{
  "num_hidden_layers": 22,
  "hidden_size": 128,
  "num_attention_heads": 2,
  "num_key_value_heads": 2,
  "head_dim": 64,
  "intermediate_size": 512,
  "vocab_size": 2048,
  "hidden_act": "gelu",
  "norm": "layernorm",
  "norm_place": "pre",
  "norm_eps": 1e-06,
  "positions": "learned",
  "qk_norm": false,
  "attn_scale": 0.125,
  "bias": "none",
  "tie_word_embeddings": true,
  "parallel_block": false,
  "init": "normal",
  "init_std_qkv": 0.0504,
  "init_std_o": 0.0076,
  "init_std_up": 0.0504,
  "init_std_down": 0.0038,
  "optimizer": "soap_variant",
  "learning_rate": 0.0142,
  "beta1": 0.95,
  "beta2": 0.98,
  "weight_decay": 0.038,
  "lr_head": 0.0104,
  "max_grad_norm": 0.5,
  "warmup_steps": 200,
  "schedule": "wsd",
  "decay_fraction": 0.768,
  "decay_shape": "linear",
  "final_lr_fraction": 0.0,
  "batch_tokens": 65536,
  "max_seq_len": 1024,
  "doc_mask": true,
  "train_tokens": 143400000,
  "max_steps": 2189,
  "dataset": "wikipedia_en"
}
Each number is 128 + 32 x the weight over its row's rms, rounded and kept within 0 to 255. Layers, rows and columns count from 0. Numbers have three digits each. The size before them is the row's rms in percent of the matrix's.

# down: layer 3 MLP down (transposed), 512x128, rms 0.242, rows 327-426, columns 64-127
# up: layer 3 MLP up, 512x128, rms 0.297, rows 328-427, columns 64-127
down327 112:095089107100119092143178054123107139101134216094131143130084095062162120188122134136203161134165118114077075171115079113100099105133193182114115089135121143106136133156152118121141122112171122
up328 105:120105114101115157114120136101118120118153135107114177149101126150087085034191108121163122104099157172089115117112176137156030118114097169116119172139146138161109099119175152169170153175106094
down328 109:092137144141093162180142175099097082107078093099058117144098149136135117137195095133151082116102152131111133138113164086075062075131093165155221109099136140129120108110113159092135135172124068
up329 094:124133092080126103112177121147163165153070138161118100135118118088128150145162150153164121157099092140072108135057159135141150122084082187122150110129125132147095110127144153148129131152161154
down329 097:161180128183130122167132126097084099126157092094159155170137193158082114115091070111221126079117142119136169112119107138073109133127131108116060119139108143135116110152097101126166129107047073
up330 095:214151174155111105118082073075099100125119124098164145083126196113127170091161179129114051149124128134171099153087117135083107130161103117162124102116090152135127178095124096146103147151146127
down330 105:144151133184172182123143181092114100140186148151118090137139082132087203128130140134153122130104159111145128152101129069184156106089176085148136152161102147103065153047125161082091117083135149
up331 085:137143128168130123181134155128158153116160133077123143127167153107148138154158136128188172143088092156092083105124140158205121099096144104160124129072133094145131147132137180137190158084204113
down331 092:134132144165153103108165087178142159099155128093067131153119122150121122193147175103116177103102170133054139102097084139190086163105062108149086119095110086158168151117131171113088096120161080
up332 076:091111085077129066121087080119164111129115169092160128175107156132104082098180098131105156174112158114139196168088168162105097071091135087101152136109122097171057160133135134094162146159105212
down332 100:050105092071126129054152061165073126139142097086134133152155123139136073108135095195085162154052150096111133139107114129127112110152152102080155131149151156159107088117156179126130116134112140
up333 110:084142139097106127105131111156186112143104161091125134084144183061117161105130133110053101149212100130129147147146175128152142106148113089141090105112126169121181103136103175171185108053132095
down333 108:104122091167127139129107099164110156168109151115194142166155088145140105139121110091155149126163144140202179072153105155105088155136137148128066148114094158084093034067155146152107153162159128
up334 105:196195101130129091134140069117163163136194141148139124113130172139217157092081183161121155105110110138078090088118071108078125060039155141101148125119096116154120078098141117158118120097129149
down334 111:145156145143131115144123086169086159129196138135141163101112114114120120143067094162099156130108105072117069151163060100098178072046142129149135098134162178077157111113165082132135123096121133
up335 072:089137166099131098114094132148147127135109140155155133122136093155127104106129133147132097172086107177060122148058123126113195085097098077135139117103190100119158143124151123198205138101067101
down335 086:079100103077115073136071101119126112132126119166072148078160160108092135097157122123137121167117126120111147107117166107091090105122124101093113109173115147170126033166143176103160181164143141
up336 085:124164114144125162147118093135098118170089114178128134109104118025091148099101186150161109148097121113163124132161145103115189151076127109153137160070126127115168174129147099119167138095170163
down336 095:169189145137110147156123108133112165152153162126160162086120140159156076168156098129128105082142167207167122106166140154104068123099141101134120093163112100177112100163103154151096132142122142
up337 081:143126088175145157107115131139117176103137104106117170140161189118142070124127153139104165131103137159153198054142090104109109135112095129138055131107128104174126122180147147152130127134126174
down337 090:111124093136100126102062135115118127136143126147119128068122110108131135115110165078149172106157166146159072165190057118152114153117135107191143142154099144167116116144136051104140092149186065
up338 149:080092194170134156157139023163186115143130116155155152160086112094153111113136142164183144135069092109129141146160091144141126146146159130104101151148123118153093132185078140154146137120151143
down338 071:136128055119142110124090182098052146102159159077080078123138127173105132153088143074090117135165180128147058109120190136126133087091121094134146072139118113105161181111150109112128128137100111
up339 062:126137073066121193108117174147130155169126134113151083114130156173174100134149192134162149176169164137067130184141163116175141146143064107154143119051127163165133163138132111201157146082138128
down339 073:187111112050105126115129157164130109145143175154151029144138137130139114126153142073161155164119176115083114150068201106133166138156034114161157083085096153161177108170105106099151061118139105
up340 111:139072153116112097137168154107115088157136083111178102173111054101110137096085168132149150143100203101164087073098111106154118118146060159135154110149109113114161173167148128122126148153116103
down340 119:085151100118112083076116175153132079145084127095136109159097134129158108131080101089095122150102150150136161108136141070128138146160109112040140109138142132127146155176176098142203116069097151
up341 094:118155099151121171129152130125170081172114165162188146091145159137136141112108136141150139154184074092072089156139140147096187167150068221187060093127118140126141129158196179117160104083144114
down341 086:137144138088154108087130127163107142093114133106086129165074183116128118194125110105134119120080197148214100079093141120171101063076142044100177174140133112144122093144087090112108150190084163
up342 103:128143104143122173139135128125172142129101066166134087119155122144158146151086121096134135170106121136074134099123128123150128073162078148136088130199162150136136063159225133115115151156140082
down342 111:107100167106114138062158174118131112112180117100102110116107118090143083132119116127079115081112121104132106129111079170169129126185128154127079153106198151121137150112106149064093065129076133
up343 089:156104153213093103177129070138084153108162102139116110140193083128111120145099149158131145160108119105099109137152157139146159115166078135168125135195082138158155148142148171125163199162093109
down343 075:066182148115174114161111164156123113125085184111140156164092145140140121138136085142147084086143152117136190128075080161113061109091154112133089137109114053113170125127079123143088055091159128
up344 114:131109131089151179136105174120117135127183173147143114128120163061155158127176135109119130150119142151107081056071122105128150114082145161197086129111110109122116121141143071099147109159152125
down344 098:102141157182117123109153094146131109144083077114148124112125128136194109160088117119159152086172123090142144211140095161154123185162102141078146084165117099088152056137119151140126156088141147
up345 100:144105150110151154085089118181162113171128133148158096123133130118130117178129187175165143122129132054082102154106151099115118083137077172145094132145140120075150162169036173131135118118154135
down345 108:154119143062137073145153065140109104121087153135152101148153135141146124150111086150120106110088120093159161131124157154115118138137128126085108126153037138135081101127165101159136191108160109
up346 105:139041090134078060175090113093163136123150139078133109128110127157139175140148081124170101084131184137125128113115188108163149084183130104109161126083079136179142126177130067093217124168181127
down346 121:099057099124123105158137133072120122122136103135190150104104135185139101135153101184109143118103165131140088130127105140155219071134175089099160160090163144148130171141122103130198140114152092
up347 066:156136102108089097135127104131106181114138078093114171121102187088133147139103152108105127164131129164059164160169123114119123157102086135122152126147118140115219142139128152095140188173131145
down347 082:135116120061094094069102143093135143141175042119131160070119172062141117137153175125112104162155147183144153139204121093094098134128095115132150134125122162147139145132110161110124141119128141
up348 099:172110117138130100108079108142166124128149064080083104106145182059131116170164162131143085119112151037050098112126199088181162162168131127160154118128094182151092120143078113132173139145173165
down348 098:117148110109113053189161143106132101178083122157102101186143135156130122117136115122119158048125163086126136143184167172119169104182110137133172163131151100073134106125179127150115124082158055
up349 074:124097103122134094085126123091122129132103183135144144160091214109151124153048151089069152146059134099116114099195094130086133061119144157181115132147174152138097129175132127085112144141112122
down349 091:146123108154090127142078126121156099161190152164116126128119175124122129085064187064141129144120108133142107107145150075123083090153088106142158143129196150089120130124131135146137133079173164
up350 073:095101141168116176150137129118124110152149081152091159116212154149133206076114123198080125120125121141132118176146100147146103231170169140110123131209095150124156098090116131124107150148106146
down350 085:160135109187102170124152131096122114155156090160123162080173154122110170129157127174144140154133094153134119104138144058117135192165117156133124147164129165100086134151111120107172191142137119
up351 106:131132176119140124187145110090171135147078132130147113144089170118123166197085151155156109085116107198134083174097179179130128102080090154149064171136111093106127105178123090096090115137159136
down351 109:149140121077127163087143114111180129145142091143109069060137092144131176157091142102147142095071114062167161221128126162175174120097117139174110140138151127084134111097164148132082133133148092
up352 097:149133089175079115097164099096132136128118103074173077179158124151080115143125088112201088130144101084113128160140119158135101148103131147174061143102082104100142100178152070146171164128166134
down352 111:163119159140173158107136195137156173159084105118183173115114122169107070192135120085192075187076163041105141106118116162117065112081169101129106112176109186096122126140142097132124165156054136
up353 087:116164150171141138123174133140057111155104097128128083125132167073100142090120130161173095122146096146158108183172148143151206146090123161125100156191127097157096104171160145140143142134071091
down353 102:071066149115131130109172196151137183131146132159091150175126128171147127121172131173079088131075125102147127112134139092139166151111152128205124158172125221089119091135150102134129141109169082
up354 085:141180120093207154092172125088124132084086176120104212124041130119126134125144184166114182137092174108137133153181149129102106095139146076124149091130161136130066122069157088137183107176089152
down354 093:089158113132132142167093152104123137117157117073078167113126136107151126159121126097154165101157201138134134082155182080178092191160141109157178137151169110104094052138076086149159095156198111
up355 109:137162166126092194130192146109176165094144140189160180142119163087117135110124116093149154160180111085144119149125133154123123115119095078086155152188156111112125175145116158143209057110111043
down355 109:111115143162101085128105178139168145135103139110112108123115148134108123100174125058109135095114159174136124118129132108123167138187144204159149130114095163111117152123166128083175104086216070
up356 101:072054060098117145116097124124162100111042085126180103181091093168114144147110143107123146088184160142103092147123140129127106127157135158112093090141105137145110210172103133140154125171109057
down356 099:120174164194106135117128133099106126098148138104124134152184124198127153145132099132121141089105131092146041117088104102165117083109186059205118121195130143126153151133127151092137087105120142
up357 103:118097090112101093107130144122190133123052154075137102089142148131081124117117139089071150123047112125108115112089149133125113124101144131140142103131140095107149084139179138108132205166159147
down357 126:185100121061111119080130108107174122121129169087104179093039129151126138135118099151097111081112138195122108146144119166137136074165163137140088142108127153091078130134223119183133103088142106
up358 101:092083125140124112076125184155145098094125129137159129096101087120130108077099099158102140105084185132126161171103114029074029110149109145117103144128162133113128146128116121130144099187085123
down358 106:111141181110144126128090073178147108136100155086119126102148168091105121116159113145109169099117146088135137116145085153172202130107122103087096112122116156122103126108111145144042085124128152
up359 104:062076122134138150125110058174103153119112129179183142136169116098139144092137144161122111112139145162130115166133139112105124136106148169078098124103103133147180101151135075136100145160142107
down359 098:167116161102140102089143179126179129159098131069104138059123136169135131153123127108141202129104087098093112102123096092141128093099147091154146113172135096103124125079066153055086052119102120
up360 109:112134160130118130177016095144114127121143175154157137131210140139156184158103220128123131145142094093145145088138147135162132182102138146139156117196126162160105111154132173056148073153143119
down360 119:103141051120161105156127132107117130151103104113150084114212094142121123106119154154116158112136155148206175112061110194107181137153108118141131148141078161134110076119150124122132096147132119
up361 124:141136134175135167064094113156116038156122096077103180208165103095079154124094131157161123107096096163164141091156135133147067123115114128123112126159118102164083172142074136145144159153155172
down361 084:094100134031107106215166134110136184099119197186125088066126166122184096112128137110087149152158168118087128134114107124155170119187146143134120094110144143107155121122179109130108070112108087
up362 126:142106159143156085153075116112125127133098076081153145147060141119136132135095138141150163110090142140135195097123159106138101060076141117135072042222164121108099085158094200082156129190111159
down362 118:151137138082123126119178143080109135141136191154116135112147102100084138140120108120164108139129112148102073138140074109119130132129108156135179164059077152121131183120152100115092099042133092
up363 155:109130133123136184167128163126091156147142184162139136178144105134149122122157178188085107179112125152152136108155123106126056142172167163130124144174128121044080148121105139120069140110089146
down363 086:132118108120100065098091085116139099096097065106104108085082138116074109125111088050145136062128119065117085128102112114116172106087068075122104082095092130129144083117123117110164087148119099
up364 079:106185073138121201122084098147106136151118113162152140079153151085104158144123118140140111183117114179158087124157129171191121191129139131079085198164111092105104115156067094138090095135121111
down364 095:097116105119113146179179120078149145094127097116145180127162148101163155063114108107146144170133090114217126105135097115164177111088142131118159132153125151155085103145140127128075128082120107
up365 054:124118193146135127150129109152090155166097130176130122107132132101169096169122168105117129152120112165163124113067110138179157132138193121163104122139126193093151074173110108127055138142091134
down365 072:117089125148133154098149087136110094166122112165162143135086140086145139117112145075153110200134099176143121139129083190133148154126129114155126101104074148134118070153132067138079119120124177
up366 092:159160151134122153123116117147148106100133132169126103142135120154146097086092094144143159166144098105078107112125121076127064158086169159099102099137153116143136100166076120130096139096124169
down366 124:094124053147113135116146085122106168173127114090095129126190121147090158103169140112154096162075192111144180101139115132136181150152136117200211138099115145135089126139110146175172103149135153
up367 096:143116183150125154126130131127111139070154170074150150122133145150132121187175111109067169065104068122137097113169138112103142133094146063134169163087149104143169060133122121111087065158135122
down367 116:149121164103118157106124137129160151118130115041153166119077130134115144140118135137107165122091136115085181113105123113173122101091185090119125081119091134176213133171146132128123155083158129
up368 135:159127087132126084115118138108175082121094064093098115107118141151161137130132058057172121185137133106079096147123072141176118131099109105150115133147137129117135120137135110135106148148150120
down368 098:086118176110141158139153141137068197111159181158111124181129136119120120139119164219088145083104134160160149136118179105125132111153117144080110148116150122155131119108150160126136137121139148
up369 099:109141106134095090040147171138154132098163079165169116096077126088129136093112083100095154123147135133102121162126133124111151168112129164118176056121097150165091138155158142156141170139151143
down369 104:178159136150136209118158155119076186081176143090107115026142148153142139096166129162077165098122150106132149133114121094113152114176100132169163118091145124107153179148145198175065055132102111
up370 104:196125105127152120102121126167135072128082109108166101125143133139111202157098146115145141122110058123104098148142163099118127192095101119151119104116102098151105125092086143195125173178115141
down370 118:192077072134123128139159168133116099160114172139143113096135114175132148120153160138173183087084131115120093101076115111086142165073111123194097102081100129158147102131120165129112155125055110
up371 096:176115073216069112111149143137092154085133117134156162158094163095071120129132110147056137146121164126114127131111181140133114103090170142115142176163134107123165123125148143125157113125163170
down371 102:071117187115149123100077178142145088182125073179153103114159140153150102106125148070178125145112133072100176084104135091117068175128123142138087143163193098102094082156086163114098190132160109
up372 097:055150121117120160127142110097164148105123113136097182168192154160118098120174120120079153162100146098122102155156139144140125098121145103169174161088075130185121138095125137192154138092119127
down372 101:218095204115113145117126118148121134142131191160157136175115118179112130139082060117152122128113125170101149135089135122173130133130117108142076188200119122164165123155135131084126139145110161
up373 140:082082087114132107143111063117124174104078090124184125065102143092064136121082149172116140082093062114146107116108152110121144143158157112125110063113166116138169161119143149096139144147115104
down373 081:129154151175105138112121155149151073140130120148069121182129105142151115127155124076164083149162144104102107142128121133105126094083108154150139152144108128150060098133113103165100114134119132
up374 081:150135096136169121100123100124138120126140101120182085111109188131116081159117153103113128176133191108160135112105126094143124144150149210180176119080126152076152147114167093153137104158082144
down374 094:123111071141135110118123066113132105170205103121150063105104158167046083093163145069155148112136147127115128132112137100112140162140150163148164142125135097118141137124143090171164095133121158
up375 082:105163195093143116194109137113137112096073127162069079142118124105206152053119118186104159155122107129091116071148095107154117138134107133119126075163122124167152184126141118129158116121094134
down375 101:087113092140154149115121125183124116141144197110154167138122148149083187126156149116140095158124156136101219072121140091153099139109151112100108112124133124164159134106105105144123117148066144
up376 089:180143102133097085103119123124081131138098098147159187117127153188151162110165138100148114108111093174101063147122119144152205114123086091130110177187132105165160097101162125085120142123166024
down376 100:158094117102109146103111127110139160079091107134193109066129175126170141149125195070109122146148177113166112093176098144126164159143116165149143123150140139144071114148113113127088162169144128
up377 102:183117100112073146119107087152158102134070119112162105168055162168077116108076214090167140122158117147139157129144130107080082107122153090135140081059120135085118127166104084137124095125079047
down377 100:103135135125120213121137205093093133164155160107114118132087124130133160158151098164126175186129121164090125101141118145128124090131136174115128133155096174147145115109104124142110198104174171
up378 080:158142160169073120126168095086067092096117065099096156075187104125105101128097137193148151149112127101094097164104111161190113144115079073080072154128119123146135129117152124095120094195122149
down378 084:145086109141104190062144123146067140158185105129127107163180098182060222105132113157135161150148099090114088182119131127116134134155135096107154147140109108163154112159104086160168132148083151
up379 070:098150147139132131125180119136131147115162199157116138135076199191169111141164094165113179105173201183103133153164125126115195123129118125087184124114104142129111051095118146163178109120163121
down379 091:117164105124131108136197148134132141123148153139108136094145187160167075168204136142092152113201119163107107098175161111146223098163054107171185147100109146110077065152088134168147068130152110
up380 101:131135060119120150078088095116135069103134120165149114104119078053144149136091117152158111097171144100164097127146128059156104205157163105101109151123137124115153141093112154142131189115156245
down380 109:087120136091147092126108151106089115143128152101113116162126096136165081117180133110156096127097095134110092193108117167131083089081086135136180121192128105158089119126151086115154086109076088
up381 125:110121119075113062116120194117134096122065122139087150126069168138053136129083121107069126140084179139066094152099135151142149046136107133168104090170168187150130116087110182141068146139096149
down381 124:156126092159114134157178115088065123169101108124179118099161119107135116158129156156140137144122095132082158105123112099086113132104146134137137081148144063132153113167164142126100193160112134
up382 098:166099136108125172136146149117118116039133115121158105154157125157099116118060134128171117128098120163118126143206146143129077129184204088129129139136141118132117172091117128171146103148107154
down382 107:105109125178084122096086114116141119137136169102128093118097129143172190178153081047097153094165155102129140166113083098152119126159145175122099124092100132142114132144185147113147067154114089
up383 075:109135069122101099112129151131162076079141166107107140132117082121165113149134113127153186151132061120134109116124157101150118082135099129106087135149052158131119094129083129121119137134125098
down383 075:173141197162182148161129085146114138150072080121130162121156128132105150134143155142169151117096139203106117139109127161133137193116154121143150129098160099089142154114138161212137089122156142
up384 123:153096150076086130154129118095143167100122122108056049134156139207141107155108148127143112122163117119114117134170087075100101126150115191131127129107083136141142127149172154152146147109110064
down384 088:103146100110101156087139130127106113093100134109150138097093143064095119109128090121137181135063137146118132117073169179142132142113142037124077119156175178114112169105052125106113118142094144
up385 116:113149161141145085139132135162130126129129148142131045129142130078132144072117140124165144123199159162089194104160180123058118077085152210141132084133119157142148118137141141130164144099161122
down385 096:139111113114091177127130122115141109138109087125131171130126098170102113116144087176098122160042080136162111138132098176199148165098081074126142156132107140141135098119091090119066132109094121
up386 102:127086129065087190139190137103128113158169087116127157134124114137122113122158149124103184135129123109103093157149125167118113144122136122071109094134202099131102190096175138115192092130082108
down386 123:123141122085090172091119166132159089090131085117130142153131106131126134119146103085141104141119088126119103104168149139124081148183124097144118143137109155173161142124101152122091121064108152
up387 083:137119080143090142166138098080127168119154158164135132132080114113098148196075086129172123122100158134135097096138066108138155197134115183177093169136155161069063115145156090142136138156164131
down387 096:118090111163111193140130162126142164158097098160097115108042099146076122114117167113124161112069216167155124096075048101115125126144124121125077142145154170146131128089106154173068145134179151
up388 093:160142173135161123102100116144113136147137108058153096151160130119165139165110157143062096138146124118119092138130145109105118136087131067146180113136165214135063109064135071073112176171144082
down388 091:101204095093137112094148143127192142133115130143076145075172095130168154116116128163198135159149162145087130211091134156100132135103154106088108094143147132177087118109114101162128164134071119
up389 066:172139107133090171182183093122148098141154142137086100123160062089148122126177171189133126178100145151111120104130113144119120134125167121100140138096150074091110132126137098096098184170135131
down389 089:144095202108165157171136131129095186147141143143103128127152152154115120122145062147166205121141098105161093164139138198113159128137106106196128161124113148176092113108110137139142154177123145
up390 082:179094121108112109135097149080131148177120178110123183092070125115155127121174125121121140169088083138129167166152126109141208157157107094143154099081163094165124094139100086140112153163146098
down390 101:121126179090145178129133133126085132166086148111145207114126120127092132082191134193128125142064093150096110149154082137111170136152107106129093175122144105131116174111097109092102126169105089
up391 097:124177104119087114111147152158152163110114169127159108091086154076158145163215094118060103202154122070135166169161109105116107147088083158130099173129137112110083141101201147110159130132102078
down391 076:145143127140139124143171123112133084157155117167083165171060080137120138081041168133186184091141113187128060115133110146138124113086150146110127054115158149115128127126039125110098103138140176
up392 087:149148118121075120146106125192133164105076133140096156098120125155145160096145158129177144108092086179141098122141185095191133108141132071112111199038121081108083095166117091156138134132159115
down392 105:119138150058078093118096139181089089118137169140110136145148159090064098117133163108142109140109105131174159081117122138155165023133109055182085102140109175100114105129146097132085171112147104
up393 139:098155138127089176140161121192080113136149108149159134147088064173124089191092124147147165096105123109167122142175102156151146133128140056115103140086178132147118117143086136075126119112131180
down393 091:144105126124162100148111113101155124112091153090098147121209179091131149082162161133135090148169142131142144106090174082099122135143135176146163135165075151095136194124199135160156132137125085
up394 083:115165119164113100085150138134158104081134102104137077126113110168159161189083057139144131022152136159122111117159158115190125155135151171165162116113124129145118120138202081166144104150181103
down394 085:107121119108123180186132147086110138074142154112118148136150140189148097110167117133175111180116128145142087103122133097076167137092120097147130158172164116090141149140049150127142130107094094
up395 078:165080170132135118174143106071109144102145135165183171136132075120084124125152129168133154187184187158104170123141207108174182130142085106111116158173180107127174143098108126097146136093177152
down395 089:140068117101115130096147133145132084109162154172160127149142150124115113105156128117118083126151124079140183091167093086178108065084050142152152113151171039141158107112086115135115166088180091
up396 112:085102101111119131115105053074142139157133172144156177120112183144132137101137144163083120127212061137143087125132139121111100144165144093072160120092132060109132122130194061111113149089106089
down396 131:142116078108107132116140150170142092111128172133169098125132092169118129131117060105119073142164078095138057112139118091098098124230135104096201124138133137171127125122215170134113118155168134
up397 078:074133125062062117163153160097110115091112178119115113095134111088180121114138093147130131128131107097085139156155115119138103081072156123184127130189105122164122145190139199086128130137073068
down397 083:116091184138115128117152121120138157138159156100117113134112094170183100158104126182147100129085149120092150126140126084140101129149120135070124143135099112160108116132113147135141082097185096
up398 072:139132135116071130203119104137177110070097098025126111173110144099185162174146114121089184179163109100107180146172130101148166135133149136165169156079106113112102140154132126154138139097065105
down398 101:078174095087113200133153154144133104081090149160108140151145093128158096157164085112148148133170149136097137152156069136132200098176129059167140092099108121109129166096088155167071088126147146
up399 106:098118061130096055122086123122130117155149162165145095113136138138111168181166109083128134164085139068162170121095114117144097158120145090107147112085130149099103155115142101136130207121185122
down399 112:170093195129062126067115143113127156150147130130159147148152150089063098158139157105149141130106134136120129123126123158141129194086115073117133148149118165107088090144150107180095220112156112
up400 101:108140102117085138149092053134130156043157130128100140150159113125133151146107133176150123120119111163131093211188145129170121091104128083083118124129177077134198188143105157153159055138159135
down400 120:108133158085153124162084112135117136097150194115106147094173029124143087147092106156109130148098138122148165152046107108115096129092118163149133123126051114101158120099161146106124148130119153
up401 083:151154168111152155080138105147138100093090118112143146169142148166152063137058144091114142119103093117135184154118120089114164128111174187114158118067165103172080127151103129125078092142080126
down401 091:131172177128153083111138156189168091145168124159133128116156104153131128131103068079174114111152192109107098198111141077141182088129120164151089117112104139072136086120165112144202120131081091
up402 059:162100147099111155170121128161140137113110203101138143170169105098119123146174089123129189175088117131139142075123132111128148186111134127182107158129161100124071088122124107106084151131062161
down402 069:179123112055123120140127145111176114113123138084133144146152163119108104093155163109170172180124166141176170150118156100123141122090109102127099143141143117116110100101118133134156145111084185
up403 112:114173102069171160172138091128158157112136093143160186171115112123148144110060164164170125116137094103187072167151122101141064097125059167185144175144137101091118116110094097137164176101094114
down403 102:145155133134141069057116073121140098110112194139146070102179122131130122100157104099077164086125189145056144141102076135096158121151190105097133114131109107169130083120121120116129082160114115
up404 113:098145117086160139078150150146052118154154088113144127116175123161151175078114176114165166108140115100095062168127169139102094139142138140118124144123144093163078157127181091184177105177087028
down404 119:156077116173121080085107175153187143128084144140193170150107145151059152145153118098129148094120120190090070117115146140127147136206211096140168115210135178127108105104176113137103145112087131
up405 069:189074184064152138125089089108175155144046153145164103114171152126126145100132149160115136111089127125122120128128119119154149131160117123064098105119179146136142086108166198180156177182106135
down405 095:170102138135108162111051170155123109087161078143090194054130100130122123138206152186126143111128117151152101077124159082141116153121115152149150139143168126140129131111139114165176187116106191
up406 093:090131140133096107153105130148035150140111098118066161129105159106114149156135116138148155155130137163113104116130133099152158137110149166146166151111088109135121112156041100179133064137086183
down406 106:087185122152169165179116124140093177096113090136085124102074167097102125162135147147162090162091109109152159150154087074131155129156124078120159171145132201114165130152130147186085056128111204
up407 084:126177160099100133108107092097075073103095100149089175117115124121133129173159104083132157113132150117110144139152199143125168111136133130082084109199212105156156049093096153155132136148128109
down407 094:054096176087164079096121218158105109084164146139145105146151065213105108141145078154134160129177110090148156204111166140147071089152108100166135104099112142130150127103084067151082100169135177
up408 094:172111136106136144142125199093153124135128183140118099111113180143111153171115138106070218146119090183128114079102167117129101119134120112147078132077105158148079191138204138109112089093142155
down408 109:135072112083112145166148153083093109131123123126106112084124159147067141123166088086095153168149129168100133105081147051159075131083099117156101124189048198087137151137166131122090122083073166
up409 078:183125200158141087210091112107114167184069148172125162130123124113143229145131158114147081138151127167120107100127173133116149141093057157086139128147101120113084128156099126115121126154140090
down409 082:123126159124108161072137126099139105074100115076114071134089113128085075121081089108105146138090135110151115142108106170077067175167157072134154086119133149092118154123122101161083108180094159
up410 119:109111097106197078134154123131163128108158188143165107183162152120124151146102129105060119119105118146176153081091116171165171183126165132169115153148140066099132165133150064102118131128105170
down410 095:094136121114097170098097156099064109095059093131069109084106118124119122148189139182171125121149115065072095148167127054127120094124079118109135077134128183122120121109075173133153153139134112
up411 101:140159178174151127130139123104116128131098047103159163148122128150086130101186098107114087156094110153153174145100092110110082127131152138137120145177151090087107113128172195121076111155109099
down411 103:104126146091147114098139134151190144093148177181100117133152145159120137169117155127113096097127150147147158107067141136148168131184130095080107135105037178191108106175066124135188169131142122
up412 164:155095168189094111073189067119097124101072148094126091177145128146180094164126060146174147096135095130108138203070137190095134128198161194098179179132124100138137105105137120137076118109152115
down412 093:094163112082142165180081174108136137147195083177150185050094155105097134114144189110097108163127120106158135034212121061151119161057110078173099109119136175132120153137128106145142139153117139
up413 087:108108125066107041165094104152138167098073163159120083182062162165092169098117179101101099133100143154153122110184143102158114127142115135130161189119114089160131155161068146199168090125158082
down413 093:165124135144137160126144157161117148143241108154178138120159155087153091145113067153145141158135143157151150109122088181096131155139136122100155089211127145102171121101133100132103147147119131
up414 092:099136189134097148135080089127124115129092112140033154240107131117138157201148077096140132086114141132173138119156131146105104100090123218143113107116091076154086180168125114161147107106056147
down414 084:123108067101098112131167145156152109093156166120185119057131102117053150148144162151106128099111153101092163156146106121146085083070161059113116114101064187128124135160100105123082129143169141
up415 104:087156146099143135100139102143133091122132109088173113126094170098122117143102137131173165113064124104083124142130187149088117151094144123141132169150082105143099151125104117144182123149217125
down415 117:059124116086102117158153137226155150138135116149131104083111150169114109158108167136120154102095119067117155155109138133100094112181121162151099148174038140159159123113156111110117136107120115
up416 074:093098148104115119092123150039151066080114106131129116180126118132115084166142167137149120156098089034093115134144162141084088050098131122142116085086142182117119142100133154121113090191181123
down416 085:097114111102150077110163135136152139170147172122093118175124139119168188093146147117102088159119066107137120177163161096130171052165153170136166087106132149134090133117124103119133077153171156
up417 134:132096082118165167109143061116116136109092088111136118127135086139058102184113115090172201150166167092129130143146138126132113109118110171181130077116149098169121152096168156205181109142105075
down417 086:139141149169124127136136200196149121157173171159121129112127193104190148074149150150144090130107094181181126133121120125124166162090188088094150212163138170107137134167092123059119158104153214
up418 092:060137147091120155112115131148131094159139136102161097158182155169109144188135132107097139134143118131152149129147118160086097154064127147173138106076118130156105204099136093088142131190131113
down418 100:132171158143108133143110143122126200117149138068085148151153118129162146174144087155123157163116170149156127111205139115136139120176171201134156155138148162115145084152029082128112139131131107
up419 074:111153125121104152148095166150117095140171134158126099153099096169191092069169132177150103174145178118078145132149141139145119140161128146147106131107119063084125123239149157150146157093090172
down419 097:121128106110111114147102158135154172135110150147099099156072160123105126161088083133114081161158132136189159102154073096133084138156129132128156116100163117122082121133110127093143078116101154
up420 112:121038165127051163083093068189160085153111130127126118131135182071107130128118133151117094141110104066081125149164118102165157143106151067126143104132094095141186105124131095078161084100137123
down420 128:094183145189163139136170106145104090084067173104133140129135107119056166120118082163115132143103175144137117154118124147103131121159178119183105152139166161161161129115162125105028139118107121
up421 154:170109115146163127156145108106115101163131147123106199177140156159116102173136071140132158128174200152135120115195111138132136106101108146167168029119099145091120141115104126164135116108120201
down421 085:067133136108103133082106114124114152046107108108154060068124101094161136071094131117106109101059114107122144129069140100110102132127154079114073184136133114162125103144146127071118161144121064
up422 066:152142126136081110099145137149150154095110102147110124108147117195111091147097110191146167071127148091128176201133142070143067163138116098095094165082133153126117138136138118126104137115134058
down422 079:109146118120110108199190070189143163156118128120107096121182170173146087096104185158110087099163161124098124164141115105158136148132106135106107159160056146091124119117141111121134100095145120
up423 129:134165123152089158136059116097056143133132046112115047112125129119066164145103163105105135154113132107156164162157164096123112170124179121112090131115134102166153143091196137144150151139081078
down423 071:141098114167145084159175163161192129158114229175137212161158120139181127114142123132165084118138107163134084131141106150150125133113071152120180134145118134147098125163052157127135114141171158
up424 081:054137149088186101133110159105116147159175174082168106099105079137143197155206093147145137160135167123073123120192123118131167096089174141160119101151111139126176172124095113079129127102159144
down424 098:087149093045173102112100167064098061139128062115056094112110059127142150137113094104064157122097136116088104122124181140111167094109138121134125126118042134151133123132100104167126088115175147
up425 091:153184151071104065107086119096165056094167121126121114152089109139153154176130145045161108125126153105177147159151098155183115075101201054128205097101119121129107123080122130114161107134090131
down425 092:114143131145109175175138206121100151117064100164068123115080127091147138138118078176077089120166129161098159153102139116051106170101073149163098139143120150083181151154079106090122138118063118
up426 071:149054111151145090125170153123118128178071122159103158150176131078113117123105096089162147183157133156087128158146167117107131073128160079103082127173088108140148139148174119136103130197141168
down426 087:152067159149142110146106126159121120201156122162185151156141181052126128132148153083137135151159103168118154133176121118141128097125153101131145175185064089129151103169142163142093127186112137
up427 109:149087195089144132136121134121078092135126095107138120125095136145153132156116093150113171118136111057077123171116100140061128154109084163143169155190122083144130164059118154129120092188090186